Weights of a small GPT-style language model, trained from scratch on English Wikipedia.
Size: 11 layers, width 192, MLP 512 SwiGLU, vocabulary 16384, 8.02M parameters.
Each number is 128 + 32 x the weight over its row's rms, rounded and kept within 0 to 255. Layers, rows and columns count from 0. Numbers have three digits each. The size before them is the row's rms in percent of the matrix's.

# layer 4 MLP gate, 512x192, rms 0.121, rows 344-437, columns 96-143
098:112161135179126109158092120087133165134110111168103094144165113167145054169169122117108153190088149150135160142155130176172079143201167139102103
095:062102142131114069130140115098084172150089052129112120144151145139151134102141122124145147066155135109143097148120126119131136062155092127105079
093:091124091152202160125116152085117121088094107105150188068126121111180141119134114155156111135089185169066135113118129174064059116174125149151142
100:124140074066107137146085126134154148108090132172122171188155171135141144145126150145106171167154120110120117103055131082108156120132126096082216
105:116132196117108087119172114061145117113153141158183179114142090092162143091131102115157122107089104137134091125086120044122135110108130148225143
108:121135077080154097126084119106117097074086140130150167079056211145127110147126161160129085085134132168068108116155142071083121132109099181179150
094:135156139106147169082181131178086082156063192115157122067165133197121121096137145131165085146152154133193141115098119154124145108140175141160207
098:197160066103139123126109088109086201188156148143140076094197117112139131129160138096099088142117139111118156108103148174055083153156151135144132
100:114175118138074128148108137156107108120175066083173167166137098135114121142087087146148145124083091078148161133102117119105112164153141095107129
097:159164125173093119140182095148133136175127176119067155173177106105118141140185106101133109177147122165123139118123120167134142006148149161170206
103:107097128185067145110134127072174126109113061140086079170120125097126105148158124166146193145101166156155159119127180168145142114073119123108166
093:116114095137112080111167150129174139162140133142124079152164163172160151099192149099107086200144105167103127131139140167105083115136139097148119
100:101153138176151141097112135172137169110085082143058146164088125131147155231117099162123148145156154157113137158158132125139107106088165177153144
102:115140073135123105107150118175138124144141072200118085160187107093114160100183096180121123116149097123179168135100101140197157107174079106106110
094:081152128134129111173066187105145117200121155123141107120162168185178074134151117089080181173098149158151110167184143147060138118104162101104142
097:179118123119128148205155125130163101207174196102149098197105130045129141125136150173119101151070121153095192144138149057126128132159084123098126
103:138123071203135130094150168180180116141136118080132138127112121100142102101106187111142148109156136156156119104081147111102112088122112165158149
108:087127097100105111141095133162157172130107096094131127138065163080124096148125129122127168125058158158078135175170147149176149141156199103135088
102:124150113176096118133135089112094177176103088166123164125152119185167126123144123112182071122055167154108124129124163112114100159132065143161091
099:143122082123174067101183126100153134099165113098114110137118106042124143097147189161144116123206143132143176111169129144085131144179085136134095
102:189109086134138122187111175118094136151081106144098126148122116098095144067117119157121117091131131148087084077145152110139148141101096167136103
099:105100134161119147174119144188095081160088106116103150156069191117108080124115115172079144130120145084117135156178169102117128145166106116148129
092:107126073154135129169144185148101153131064176151157136095181137037128057114131142125053119156122104161143187148124106155102161164146131144118160
115:109151127174141142131176187175129209100120100115076145108128120153170143116101162115154111085117139064154142120070111139149144132162122082165109
103:115137114138106122118135114087135108136073190107128121124124110114085184156181190163159106091109160138073113173060168118111128141142155115155156
084:098110108047122106096121119102121128185122169144134136165141104113150185153189116089095079134138170114075115121134199175137089078169102119143093
090:154124119104104159170181127133125138151193151154131130101202109066195163194159165147148131154138124150160160114083139138141156088087054138123131
096:140156142122098126113047159059166106111149110110112119139153168117159096097117126119107009120105105086088157134158140123153157142124117127141175
104:074160103101166107184121121123105152141140140080106148138120076115135143232099073126086157102143192104149166158181156168136112147128186090154151
091:139145156145161171127214120142156152171116118060114076118185113101107158100092156083112072138155183095164135198104214142146068146165142123189069
104:139130115123102086073137117064129145187056101103157128118069073170152138128134108153148076127128176137107130106091117043136120091131125187100200
098:134107108194126051166069149064128075173116166149134133129109186154132086126125088174078162097150116063090127136122063171165127087079055130130202
090:113146108088106090082149069092126055154108118187076122118042138186185092096139134115147098082150137109152149127113140116132134122153139147188151
095:130145139185161115172081090141140073140118175109185171136138109101178095075185091175079126142074113101096098172107076150102130155115143174171153
099:099158126111196160135144157160134145134183110125106099132116056113117137130081201113157053127129077193166082164130078145123065094169084138221140
098:075110122138040112100158164153084092135181135132072143130131143180160138143124157151085138141115136112174138151115161104126138150110190145120159
093:120141123150134141151162110162145162168075150112112051077085176115108116110136120106152078104140055163155113161196111117160115047135136087166096
101:056118157166133157134141104119122058111065159116104139165140105090112144179139083129060171113069111098141133211105144142091135144178145143106164
101:112073128145114095157083107185141116089139041118123082184099076104194109140126171146117149128142110142161092119135120114136139132089164110080149
090:122126104106105163169134127133132131131171116167110138116098074107150109082148143103114010119088178118091125159135142169134127167131160125094084
089:135145153160118120108167109129158108159131146117166164167128116169175108111147141128166077164092115188095102135162116134148122189103121089139192
105:130124116129098078137125109127151136201129127119157089121059137159117127168125071142120134153122123189100168133134158191145122157128179178114111
104:068104157153130147154114109074181179137184165142145151113107137115118103111202089109091147130109098104084122126159189140099087094076146108159152
098:154152156102174152107165159125131123066070149151110116149159082186142160122137174156110136101132124132101161094156174178154057094155114146116120
101:113113047134123119126101132175198137113096116089119090107178141118126078134121142199142177097088157121150124118167063128116175070129135144138108
100:126165133108158051129144135110063160124130111155092071127129088126077093169122140192138081164135136143103083152143126133109145092153090095085133
102:118089155093098098104168081083134125165150168137100120154139093088149111154128153131110118131119138134161095154153107116160163110164115115151147
084:138087133168127112144139151076172160126136153095179194134130042130152151098193061083128135134156099106129176151140113174121192146171156148108138
105:171167071112146162125114135125132082106159147063073176118154117140153156088150143184095143126168165108175095091135156125113117114148102101130089
107:135156151127126098094116170131158126122146160132160134135170144113139148157107074171153175086197091086078126171145092153143123126128111122137083
109:098124115096107097112121125133146151187087127168127149077119189142150157093139190119053133181163125137068114135179125134094121168110072129143164
107:142129062094138152103111112118163144096091167106140097186179147134125096066175110128128133097101173051141097042090110133099109148138150120151169
100:128150086118146174145140030160195119130117119080154098089101093130134140159067212177134186201116191132166086150144118184113087095170146126137085
101:135122120155102120142160148138144081127069137124155141126172165116113105151142091106159171099138096157137147157152160136138092166150115146129131
095:138169089098175128068128093095133114130104164189118094118134105113167134117193117143106096113167154104140153221125128165143140144115115085168113
095:032122135142125108123180120073133097183112160137118154146177065139147143182128139091129128114098113099094157070115127124101127163143131174144089
104:111161119086093125119180099086121181132188101128136167116087207160081180138184119098195122118133104098148169139093136146178138146115086139130102
094:116160149118149111176132076095154071139164165089205100150142129141137118106114152109071082081102165090130109118156058188079084156052094104177150
096:099083089157184130103177131127178176121137165172108175080117126090143085117169127136078212128104120148107157129159144146106122134136092159077108
105:091104106097144127120104159143112098091091155121097125109166119117125166095103162149144206103175091109126110107126087157139105178145068168152127
097:182142103156075142170110103076140129176199122108163174157135144136133124164138121135112107095176137105122143072080099073119178064100070197170148
102:125146141147114100204164076091126148141138131132167150137115111098099101093133154126138130188193158107118185129128175113091153112169085115125112
110:113140152156098121167134106172207127118128140091124210135139161148150153095090068162094141114154130129170148125107110185126167150091198147213154
107:112160108157164102120118099109119074150093165144077156129151150123194102113110127158120118068119132133150122130149149170104096125063145153124120
104:117124166110176094159159171165103128121138097122143147123138177146155041102080156175139087120157171100114092116137132118121088181149085148100091
103:163188072086081135074121121100113164085179119147134106134130109096091152135114136142126163132123144104145126116136169046119095152108097127101156
083:080102067149052079102155114131135142136109108180103163145139171169113172098062102122151153136145128080126160141170113134148139160103179098183160
097:165100167134123106122135172137181092094085106147102105132136087115166150147189140151138123158080132125188110139120150122114174086135148130100113
102:166105112131175179132122107080165139216113112097099106091141159127103152074191142090165145100095153111190110125098157159160153100082110132066108
102:138116088151113181105086118157105171156123068070058113165147154134165172131110173106153109184150155114109155120116065117110160139129136155121121
102:144107178156179156124157146024165158135174130086123177146162138137093138125182101126129137078108107134161130124144077179120161151135111132135097
100:161149164083148123158158150159087135147122100127115131129119215130145184152140157127103117152212122133115202164109155181145106138171151132165141
102:105126131104116118167149047138091126156155127205133143109120119136133131152067094117110144115129159102138114136105144122193128175106190122128125
097:124085100123104204162102160134099102105095075172110212098132185128153127124141140152114143157146086105107142168116141190178094112117165110137124
092:144088154102133136164149162086078076134123207148124077150199105135196192119202146142152153146125173105139113155139151103085075104179117122121102
102:189109152108130188089174074150114167189130168131095104117092134085200111109152139083136089183085120149136119090130094120111099127100135095145074
101:169092100069177120155089105065141104134158089162072139128112096110136133112200164142151114181145087077157111071169113166147101139153140085109189
103:115177137125116104157142039129142146135110162097092159119109122074198140137116127155117135079145155119120185095114117141105129125154178100153125
099:088130196111188139170123090135138141106134138099165128077124153138115115141146120122142140153155069180102182201146114173107123141174172103141142
104:128109091119105110083107154095107162119124094108118180114119119060188107159140097137117162129154169146104179140116125118155141131107125127101151
097:142131172098121155045112077138170132207161199167160143089112131098138147104164169123080139152145121090127118114144157153106090118146133104147143
097:098086142112202104139148104057133125096089174136141149105096128090154150151162148156145133072134092153134137132181138122112115154117133101110198
096:123154139142114162148105160085146101118126104108154125120135119111148094207140167138099169114070092124121059090128110158135110149084154110117173
098:163120141161089168168131190123119103171066140199123109056087120094153189145111133094145140117169096139192176094101149075111069123123141041159128
092:112155156126104158118106150162178157103098080071118116097124110203168106121118169138158119111131159096154150175175125176159115158176168117128122
096:147140123126143126149074140100114132072109074112141116127125142045126147124096091104159178164157140189114167122172115156210153169084133147103142
113:084138178207155156151072099133166136048187080121136140121112075083125133142125099142124138106166148141154077105099123106151117138112126085126132
095:107115128131101126133104105135203164130122078069095110133103141204120158116084137114110121146155162081119151157123120116156149125101162129134137
104:095101109089153158124153136112096129185136178101150077091147144138124187081110177160100107076120118125167128161096116177068080095157126048163172
101:125163129120139123119152093117118138066108043120112129135142169160128143126150117105067150114086132087146145146145109138104129109174107124099115
095:180081173119116112137107117117149136136172175162131064116112175103158130135137086136139091073109131141094178098051081160164164151166141143124138
099:118139119095133133109127148164149131164048128084133130138130163124147120173143190142101145112147060149152195107139177144138142167097089130116163
097:127124134145146101141198130115184110119122147120156127096147157073114123176124150139121089144087151162106188140175080189119174081118083121169169
102:107110062169129091143122131165147109174114139144192112102083147098083137080127114173103181140131122073151136098113140144131185114162117139104163
# layer 4 MLP up, 512x192, rms 0.12, rows 344-437, columns 96-143
096:110104176043139139197112110134085086134067104094119170123132146108128101115176165165086119141118107157060189124113118167161135095187106120116142
101:117088140095161169185098111136107127114120131142107166168078088170188166146052110080163167101141160124100100168154098156124120174113083132164124
093:124185139065182142110126063175109179165111119139127040171156120160124116092188138135193157089199108100181124151113148127145124141144129093098106
099:104072111049146131157139125118121134113116165127090136050134103140160120144150138164139100140126158067078130084106151140117089175107148172079092
113:110145106126143128126156113108165074101168132176159174070128149099150134067112154118104116121185020154102121176127114084139147145122131165190148
118:112084168157127118098093078114092154161125147141147189100158116114158169114092092110124080082104118065107163111193195195185082169106083163157121
100:139132132087112139157146094125116109120116129131108139128114154149142077121138086126072109129084129128069139107125131165116122140098132173137168
096:138106103144096134119130183097160113122123087119166131172179192175171149113097088189087125148117064130125178149111142091117149152111186142142107
099:071058106178180125127159172054113110141129148179127094163115114173099192139126188114096135091186127160136129151100092106147077157159182156156115
096:130145141148161130186118096119088134132132095187123163095151122177170123158106146103166109124080151135127112172203144160179168098110113121083065
110:082090062117147177131087133096137108141098099089139116099115201091116183119145118135102096098175139161145124150122148114130066103136157137131155
093:164149088139119085144163114091141092121126132176179124096103165119091063200196110120081111107101123086123126102138135149095085149126144166115139
100:101155130171115142123200128058136104153124185076117114087110127151080117182144106116169138144065198113144132151164171078120123063117148103133188
109:095113147081143190152112132161141092089114174129211133119104164105115142097079107171148175091078119176123144121122188118136076167156163114164116
095:122164148064190161161166102167090070128167040159158155158125199119099094063112121169123171087146080175144138112106149168121157105129175129121116
102:094159043075120126181076062183171118175099112131124118113137113132112158153166118123148127089133167136092109119153152123081141082100149159128101
108:109159191074136132218114169159179151148139129118096075141129114210163153153122102083112167138110132167127139130126133190152117098143126113153108
115:131122146086141147183095171155110153078159175153172195105151135134183128126168130155064073095121104164143116122158169104065163144168061126172132
094:136097177148146133147128214104096073122134224125162169136162153159103110147092139147146162169146134117160118153105107163140108155122221110109066
087:110098141137175141160168168147085157122209104128150126060069150096087074179125126133107098138130129108154142176093101119124123135029127108150156
095:094106122134121132166109147141069116164144116171127105124120117159105143120098189176043079120073106133078088198103109117082130131137141101128133
106:165124113117147169119139222141118086157185124110155100091113140126122126123133140132140125118156103128118131085153112091133152134102121150143116
096:142165147115170125091138160084095121143189099176153164110126127114169137079091106116067177118145092159123121136179138156121146118174147191133121
094:162131132061131097132112096086168058088209104142136121119141114130113134120156105115116150178150116181154083148181129144091076095128168120063140
099:086147147071109199171172144119092127120218076142134082081132133143103110112070131141161141119115076164123124153143104061094120154120107170149149
096:124129187110138129148153147188152144116132160128160167130119125195085122083153088185154086151171128137126161133076143156147115108125119186047099
099:110056137208118075142112136103070130157127145061079151150137153126112091083114116109125118174104139114104134114171070134065120090114080141097092
102:168114099155071163117080150189163084123095169170060162081141126150134147134179121170158136151070118092087133092072082139187105127104140158126144
101:159123115174189162120098134161134080129127058132088147047065134123131130117158095107134116170115138096107179130068117102167187081154149125099166
094:158098138092080154117095127075093194134080113076148174123188103138106114159053143102118148069108148065174132184127144137109127128142077122137135
091:089099070095103096141058096118144102109097100088128042153083118167198139179151180091119128118169125137151133104185133182115091121060139136149148
098:072166124107155148142096116114124135142156069128127140150186115152102099099138176103104164154191117150089122056174121127168180162035144145148133
086:094132130135168149143112126059135085221116129126134126106127126127149066140146159079138079141126095181086118094139168149152113176151144126104169
097:129159127170078097110105182205150124133069136135129164177137160139117085118108188170130118144133143104095105160150196134187149111087126119116113
105:100160111187104101163123086124146080188117100168093139128117144135053129133134127157129129140082131167086140126141119133131119169074105113103124
099:120139154082141089101158101049130139179102175096160122132156085142162165134120193123119096089092109133086069091128129109131109118080109166149177
090:149135165103113055203158112175148099132180109100162175111174172118098151145145098131138154138103088165098152138109139147177112169135157096114164
108:137080140105158161166137055090103108104153182136149172094132154155119101090100135124168131108125108161066112153175089148064113166105153148152126
110:120165153059167101113107138169148124113141164108120075125110155133119127112090143188110101054134124149138161145085114140185098174173107122088090
098:175115165101136124167148074193173113123133048069107127122130159151116135141163099174167188095058118123198087111155110169107114121156116177142183
091:106121118093158124088159123116113141105115088064124134136107119164147100092163186152135127162120194163199115166105105178089100182166088134107158
100:113152087175123057160176164145183136097126134111119077104126197115147140105134149153132121130157128138058158103168107101192049096097093136097147
104:105098128163106081126148119118113097188108097122067113101175142080108165172095043120173165134189061087099112071092164095083116184141117134120128
092:148121134130205182110173069084162117078042118126161170135106093117075120108153135077108171133110147169092084095150115130123135080093093115080131
104:102085170154099093115124110141141173078158122162161136130097145102134156131104155144128130156101094126107168157092185150145134176082139119136148
093:137178081094128150124097157127136092116112150151159157136143103141150106119156120124099155119120131104136132130149160117137163177141166195179175
104:140058099164078139135131111073136134117094142121164115109128088134118129173186141149122137095184112104148140166082200106108117124115070088139121
101:160126089093089158091167070127141131160114085086086100170135103144128148089107133126087094115121128064164127142188104097102133158168139079138174
100:061164111141080127107156191143099129120086128172121126141086150174098113140099152193175107130087105126076135169124123112120166142089181138054136
096:141139121160090135175121141146203144128135104142145140096077164174067167116139066140132133144093135083219063133121135118098136116122185164120113
095:123135151126101108120065160092093081130067118175105136150092112170134122104152199143102172140126124110147125118122107196143088138126143100129126
104:202147095115138135093181115135108156137131084167131127106113106102122139129090172098101030186129130096120115125119087128113130123206113112105131
102:103143080133099172135119116170090146169177121135172154183150107119150131090095054163133189113103147086153108148132137108168087111084172117103162
094:174117115086120145126088120111147111130073147175097111162121108058129168113137147110149116078156101110132120142127100163171132122095122138124096
090:122136167165136062132110113122130111153108143156132148097100175071123101155084126117191137108154166119107153099115136145095130125146140104072180
092:072134134150133125140175095098173181111117194083136099126146119116172195130174150113103071154134108140130138095136150117124095135143135117101133
100:124107164125089142101170141182094119112184119114128083137164102132129124142173140100151136151123134141167115181077167057127103163182120118173176
106:153105170157160150161098127152088149137154162072135164097160094152098176144107112093069182197086111090099124142146151161090109089087143072046095
091:052176112122101164218168119126132061133122150082143103095103205107134180120076132149086161113082112154108141116142064143110063133179119141171133
094:078173145132112104133018121132076149120100121132170094100115099137125143158123157154177140129128107119068130107136169128107070151095168118087154
097:106115055148128103095121126079116150142078186157110110086105142092167079109176105179143124106083119197143133151138154171175115121115152074158134
092:149189158146127185102158108104106167133084114134115170070078165137109086145153194139116139102115150079072120157099118117141170121124066134147143
109:167094094118181118158162177161172119121118110153155123175066114087188154186169174151116134141149109151150173093171151100144122118137140177089173
109:090153164156081084091187138153115078144057141165133137173114121112128078112103160161176153090128164085120163135120136110124124121134095134110134
100:146107076104137103178106216135148159145143110124154116103187176108165102152138117143164094102095133106086183084154093134137111122202093121180137
100:099150125156130128173103180091119114156186127103183155116096148090050159068224176125120149140143132153143141067131056128088140118126128115141115
093:147121140059091122134030163078145128119165195158163117088142082126142137096121145095088203150122134063100118092194134137146147183099162146124093
102:125197107159136180169134120100144091135119115131160121142028208148120108154107148181118165159165128118125148076144111119108086144154119149135066
115:127132160073146150129192158091098149145084149143181120075137132093088137181161130119094089179049111189096178088131137112132124116097026147152095
100:104187135108106135092093112152159175140155131197120120096134108142174125172149163104117177137094120098194100150162188133125058088179173119164075
100:117124070118183195102103157116141119130106125122180129138154166175155163192107144144112085087094100163159085183131135143162100165131173072118064
094:119137103118166198090096117102054129140125189193150146084151111122149134162084146169125159141168162127115146117059115079141130097100113086096134
099:136136142123143127133203159132095116166174132076129072105140156115179121142114125106123140138155140074118086085072149074182077050128095163084142
107:114096104065149163089166076107185110173163077128079066150149135115175098125110139109186121090053098101134129094161136087099110137147134132130140
100:174150107127127143136080146137058112159137135061097157132151093105106113109074183164097126093164141091158158156154142175156180141082151147102167
096:133062151130147112174153148182113074105173123157143110150168067145096125116153160180139149161136118159153106118149086151183129196113123124196071
096:101171120157084099139166113090123123152110128120063136094132137152127120117125159121113115143117125079049119083135182109157098130152141155085081
100:139125129089197217150154087159158095132133130105124073132177123101136100149133126127113097095167109172131047135112195155155109101103112159139173
094:067104098161156086133159143115128072160102124128174168104166166180124089082102120071162106138104101216082137154130133123171188145108156123107179
102:162068100158168142163093128141142160138159139091164154126095108121128137082100123175133080097136175156112167124119162133194102104084145109130162
097:154113107167166143132142148160156129094168152136076083118082111185150179146174146132099125080177130173113124167132134161170102079089114166174114
097:136092066101179118179085124120075137156109149116086147142149133156150141086138184089067183115158163114139154052078139117149135147100119192118151
105:118101129094099138158104139166122188088146106080092161137096166159092164098147149161073097127122124114130122151113127143079102118197206119152134
089:130137128190130097096189130123150133131164127221107170177115125161158053089104138136138085127110172108102118110167151104083138179129153126118117
089:153093194110120121134088103160119078073170103097140160134078184166151146157145151124140148108128060129100152128138129120138137166166207056109148
097:086181157052111110119144176117145184145115163141094103100094160126118154108169085172064139156105155176078148178170153109142092107094061173111092
107:110144160101132158202084110113139121148190100113172177147076137112189182149048165140101091122061120164102095125210145188115103173120159119104092
097:095129143159107084099175201090182082158089180131088162107107122118152162196081087119142111095074152107038160179134120083067156135069171129185137
101:163095146205161138131105130139097165208070123115126113063199110099147204141123096155058148184066143122145133128132102134088115091105167138091079
102:170078149166158143078191171141106180129141183147108087133135101158171151123125172224128081117139152103080132134091133088114124109091141103159129
096:140133112142136116137117125187159156081189178087113108078137165115126133124098182145107088104102151140093089086171190157113141094101163109106136
101:097061127138112153091079126151147131159081150150153064158182166138141137137128156121167162169144102091117084086196099109131159164136138165099145
098:172055071147118173138131096191138124113076063087123122143109146115069184166074173127132127123117112153136119131136121120148091139152162151122114
100:141166094104125094120163148121165149092145151073096120141113090142196088131081135144158138155158123149109154086136113170085178145134130092120110
# layer 4 MLP down (transposed), 512x192, rms 0.109, rows 344-437, columns 96-143
092:174142096195176098108155139098170132058170097173118139129161134170145122174133143068103110147132173100144092101130163131155108165085145152132145
103:131148105145136120177101174100088125077131149109112121093120135074130099209127204192133129139139107147102132134064201060121085122133091169138075
096:163136144180076132162103194104139089117125137153119213120101097105156130168095123194111131135046183137151116120123099108146080082134084150146139
102:137155117153125083130161109101124093107155109109113061123081109161098145101151110113153114114120071139170122121198158089184136139145161064199090
114:070102116109115090112146078061200121114130138133148151095126096121189155097125086121118173158151093135086053137082103070071124150134219134163136
114:150111135163138166077117090103124120094145140150119104100164109128136142150176076124114110081158086096128126109149115121189100141155170187120184
102:103144120120160129179115110172116136090140110111104076185155135148123092105100129118127143198094193170083195176165184152104113184120134094103094
098:180120098133127153154063074107070152179149162176124111099104090099108097120189170104175119170087163106114147107123110123080121143149072120121158
104:139074155090186096135115138126137179138075100139118093119090114061172102151129169170150072146147197147185120085169139098163127138143147171171150
091:136186170122116119038156217140158134085059168147095140122162155068112068124169101087095132120174077175105179064096141097121115169129127128135153
108:121098106138108127027086136131076148083139097147135126126112146136136193118183117113123083116121216106110048096119132164135080075106156128126144
094:150166080105095143130091135100093089101148118114097172115096099100094124152087071182126217103092137068129110144145090127152097148108140170110132
096:116094138131177125097162135165137131110054111135167088164087158135175172120092190116127145058166114102112193126122116137111095084110090090153073
110:127133147118108153077139148118123100134143124131117193192095121191132097128138122056138148153168233124114105114138093154140102127124083156099116
092:111179143146169072133083136087176118227139177163160104092146128098184125118161139092051127151097085127106170091147084109074140138122151113120117
108:104106146156190160101161117146092117131180162107154123119159157216167115107155126119109146137101111111128179155082127102141078053152107121149100
103:141151152088133087106174113106141099106168142123143209162110074167076100113137150150097181176184088155061122138144105153165100126124188081104097
111:142157150109180120181115071157162150108156148092136158117137084141159107148181188145143118109142162080172086176149070111161157165153102110059176
098:110160112061147118139134155181166122073124145100097086139121134086134163160150093159074130111211144121162110096145121140110142106117134112118167
087:126155107120150139118091072141142095148118166181106146115153144180145144094167078097092130156122134168141064105137161111175083142110155154110173
098:131132092156180108148118125082131133088156072122138103149140137120164133074091115140189110150118140108148152082123177084144122113122148084085115
108:080093122141118114083122159148126069176143112123156140120089152149155138144076079179097135095136101111132092129161133091111131142151077132154099
082:114124088162141109148147148117185117140042131137115144127113159183086127151176155116134108146077122127112147113100131141086174168105132073102099
109:118123120138092129110160141213130155159038115120127154112158095115150130119106183136169103095149122105061155188085138107129160159132121136181073
095:149085104130076167097141090133141123132121121134095125166126098090155108065118080147130114121131138116156166006165054146097126105125144113120137
087:111105070136096152124135120030098146165114112150122124137132138091144138168112170064113148121091118063098145144135148119104075150186124066144125
106:062160129120128043077132137086147113109078116101127187142090129137103093109114086085127195137121155124109171096171161149150118167131113118157135
094:063106080083105124100145101113077131204119076106121068093159107152131104064128101137093135100179157114186124159153148102117135129181090070155093
107:157113106094056138164110138104134120115192078189156104121132144125103125088123206115116099158132074138130102127146125142161147181100129204152087
092:141184119122146086130114159142106122111166140188088114172130122138163122124185162193150132138141079206052069058122107108125142115135126090087139
091:192130178116088127102155090090103169172165167109110119095153104154113132138088117158146085129102143108162145162076122073148143099211157160121142
101:154066131145086121078166144145111088125147177137130156073082154128157136119168126134107135126112114103147114179102144123114121101184061148139155
091:132146143121100109100146069162138138049142145076105099160144095143120136085087108162127114128173182099158123158192125139050145127156090130183141
098:107137112092141137192200131113136162091093089164136187129123151114036166114107139066202086136122147194135194105146154121110130156109160088109125
112:108153120080096129093112070145106123146115155225149123134154148155115108114131094125102188112121169088098096099135146103073085116146134132103120
095:140165123146173133208048122128117142105177175111143102101105136144114085150125054161126177151123139131130151146090122115077097134097139118089122
093:116196134123134154060096139142128137123152135111120177152151075138142119123120103167107086158153182095101115118051141100087143114118122169164186
106:129140101086148126085143148148105141137090093089078108161151110132097151156144083135109152155153116125162131135101127090144184184148122155150160
109:131180081098119090123147132101134163108114198107127132174139150142040123115091095146129130163154170063089132109146174173162101138132083124112117
086:092148105144148168121153148148091141117107155153186139140083087104159141110096172081107076189146157130103159127093156115137130195104118083093047
091:151112119134133134165096155143141095145157167240077102095127117100099142162076092110142138144155088086130086114133137134133176075112154152175101
096:075149106185070141158168125085122172182127122134114201124156084112101116142139089119127161106150187096143133131080106188091189134131129123156145
101:148141175150064112136114171216159174072133123116077119117115102068152127168124111120135176098133103141138087152115149076106183149143138103161109
096:165169204112188091156073154107173127140090123106061119067164094103088153107140124162124145149108144131065123145103079124160134117128114163168100
090:069130166120106161144148121200135113115096123150128060151094141132133114101118070110171129060144141099097105115120121118171157098134129180147116
094:092098120125168136169151126145130098153140099057130180127095160068138207092129079079078187135133149118171169148102100133155111075125153131154131
100:095079159110122107066094150160123065189171131112137135179124160122154148135129067140165092190140084138098180128174111134109112094210171142162164
087:103114143144135097147125159065124170090188105157143089080159135129106083147121111140143169145165094181112131140094130172129109093142124174091104
111:167175056107125153117093109136105051100175123104129147094204077133142116110151160184075154126161116136142104100093092156136084126119116105187084
100:141075144143175108085068126109150134158143107164145161147119072078174124150131092153125123114162115115069164136141129156183143170119111091148099
100:144133119151169113108146120106125154076189119091090111125154092062120106147112041131132136110136162169104147108132113063127138113107114120149166
098:082105136130069104132127132109158159078097126114136123082089093094116143138114156160162179127111090125153147130142113086096088102124176119142112
098:109160144133127116157124085090197137080043155062122129111145135197081128159099153098051091178128104153155152116119116152108154160166124114105110
096:126116141199155128101155117131093079131096064108163127113142162183154124166149092123166148134163084143161151193124195147128097178127116155123109
091:089100170137080164162140153142121143123143109054191126177131132146106156115097151115108137193084133152130118065156148121130101107121175167154107
091:095124105092169126125138170073141108160089126165113173115151100182081078106149102108131181092122125093102164091072140148142101124155138170178107
102:126160123131101128105200098090158173135110106148078119129089139212079179132149153158147165057145140115183145098148111181083133077093108096074103
097:115133117108104108110109126102154092109206092193152125169120076154122135169119114137131123043184155143158138093096103148174098149144116164146151
101:139160165083117109144130142074085126165120157107190135146100151177096139105101132106139067119123121098166187207113132135140162143165117104172142
097:151154158152132171179195143109160173134116129134202121089164129107102169127139099098116088159143116202157107210157098121149122108158124161179169
100:148120097129083128090140119116155096111141086135159061128126164192097165067192157090123123183132139117111128107091073112144154143083137181116100
100:119187139113114127166115128104123143127126164161151101123121111073140154136109109162107142180112114174123112119107152109149128103097159115125144
111:095165174170118126107133125091150077136163133184129148120153121166089093153093115081065079106186151043141133093145101082123162180078139134125175
110:137072140136139174130145117140105072179165158131168123136077140121155168148127099129135111127132102142102115157139119093090074161144142091119144
095:129133074084122191162111087116114121119146164113100153113148101142144182153150096103146146120119207154116065166071144208156142103116117118062141
098:149134109080136156061052103108102141150075157126115120152109086127175093091112096146116150102100141119154136127161096096141124151151099107134149
085:143109159173133139130187109138099103166118065097132112129121177168122104153150098154159072113171137209169112179073130132136109074089144092159152
105:132141147166134144128171090086153163154134147123136169135090179220097105113128141036129191134193102121103098092092096126151121163193150185130092
115:060099146122095106097124103142101130143126125125125150123071145116126108147122111129105152189063148128131185202174133077195179152155074122128136
093:113168137116169139120098233100133114146089197105128103140133161086122144136116135155090165121147108124127097158110150128091120138129175195111111
095:102117182125142081145116079183108150177117126142143077148155081134154143128138120070123123148165143069128160112072172145118168198106114164148156
095:143119154127138114149154175165104165102135109098104130105095205140111191106175165138140145146130092106095141148117117153143102095160179132144141
097:148161207112137105120121187094142113143142153082139168146147168125124120120111154122120110185094133207131144107192125137122133136198151146202156
106:098147047116108124143163110162129054125111091181100131098164132112117088137153181142091151167126130119156163133158072140108086092134114095129088
089:137062166148145119098165127095129107072107148202094120133122150170141137146190121104174132177091154198089142154112159129109085121196082117126101
096:177177150157123192053141093144117152152109142135089136089076160084207103066148120100126186192167161082122157127152190120078117080137137121094174
097:082105111154122142121100134114154122123113196125144090132126129130117143108110118118087131070110184159180166161120138109127114129108143148167108
101:112109099164144100157176118233097113144134120128075183141122139090169126145148067143078126147148147150137145103128131122065148109162130127193133
090:125141105096107134122156141130157168151118162133112068131138109138083132129141111145121140150165215087130069028140115094128147089168063102158108
105:158128116109107134066141132184117150107158098076123115131124132112172121126123127114087103121151144158099140172114144095128093137120108142186129
100:087187183081174166122139025118142150155093148104179154091144100059140184154121081203126143151123147082124112101080139147113183068105164111088181
094:140178180140072161066098175119139139096133124163144088106108134062144131122077135105197071156132134116169091190132094178151145138149104058159086
095:128151162129112150106115125115156103125165122120125150115147100104169124149124121086090216130088122171096134145141118151150141128172174118025090
092:077127137058133095156150084135123151135162119058099107144158140130109088111161146156084142175116097121102065086116087155141126127148109139109143
082:107194050120123113128131174103150196157088173144127107084166107156110106084104159095097100113121204115158130174162125167094139101124061186187130
089:122091052122109145114140089087142122147162122137114147178160090201190077118111131130099106098112126087133110119105112134105093044172103085164124
112:144189152085134099156138100175204128140203178133095064143167187135065094120129137103136102068110139166107093135155151244133110092099138164154163
099:145153077140129136135124107097106198079144121084132103158127141114096135106097195131153142165149103168185189123115156156166127136179053085124133
102:135117132091115150089136170163137094173186139117119112143108126147139123111064157177162141087165106150136116137103052096113091089153095079107193
096:108159114112109131207089174106160091157163147181159206178145118123114090137114058060132164137117111160112166105168153190133093180155095115111150
099:107112139132183181114132142137133156141120151129159112116194114107191140107153093122137062076110115113116167130056160141175175154120055161155133
107:124141099148109133093096149128113105133108145127108081096144158117156106139121145130095166099201137137109116077158096128158147069147115150119098
097:152210121142171131166109141162106074105139150194163136125124138127110157078139111127151124139111088120136094066128150149160103100072107165170093
105:082067100153116120065065154102183148151134157159124147124078153115153146112163164090141214165160138084126108115085174135128149082144140173116164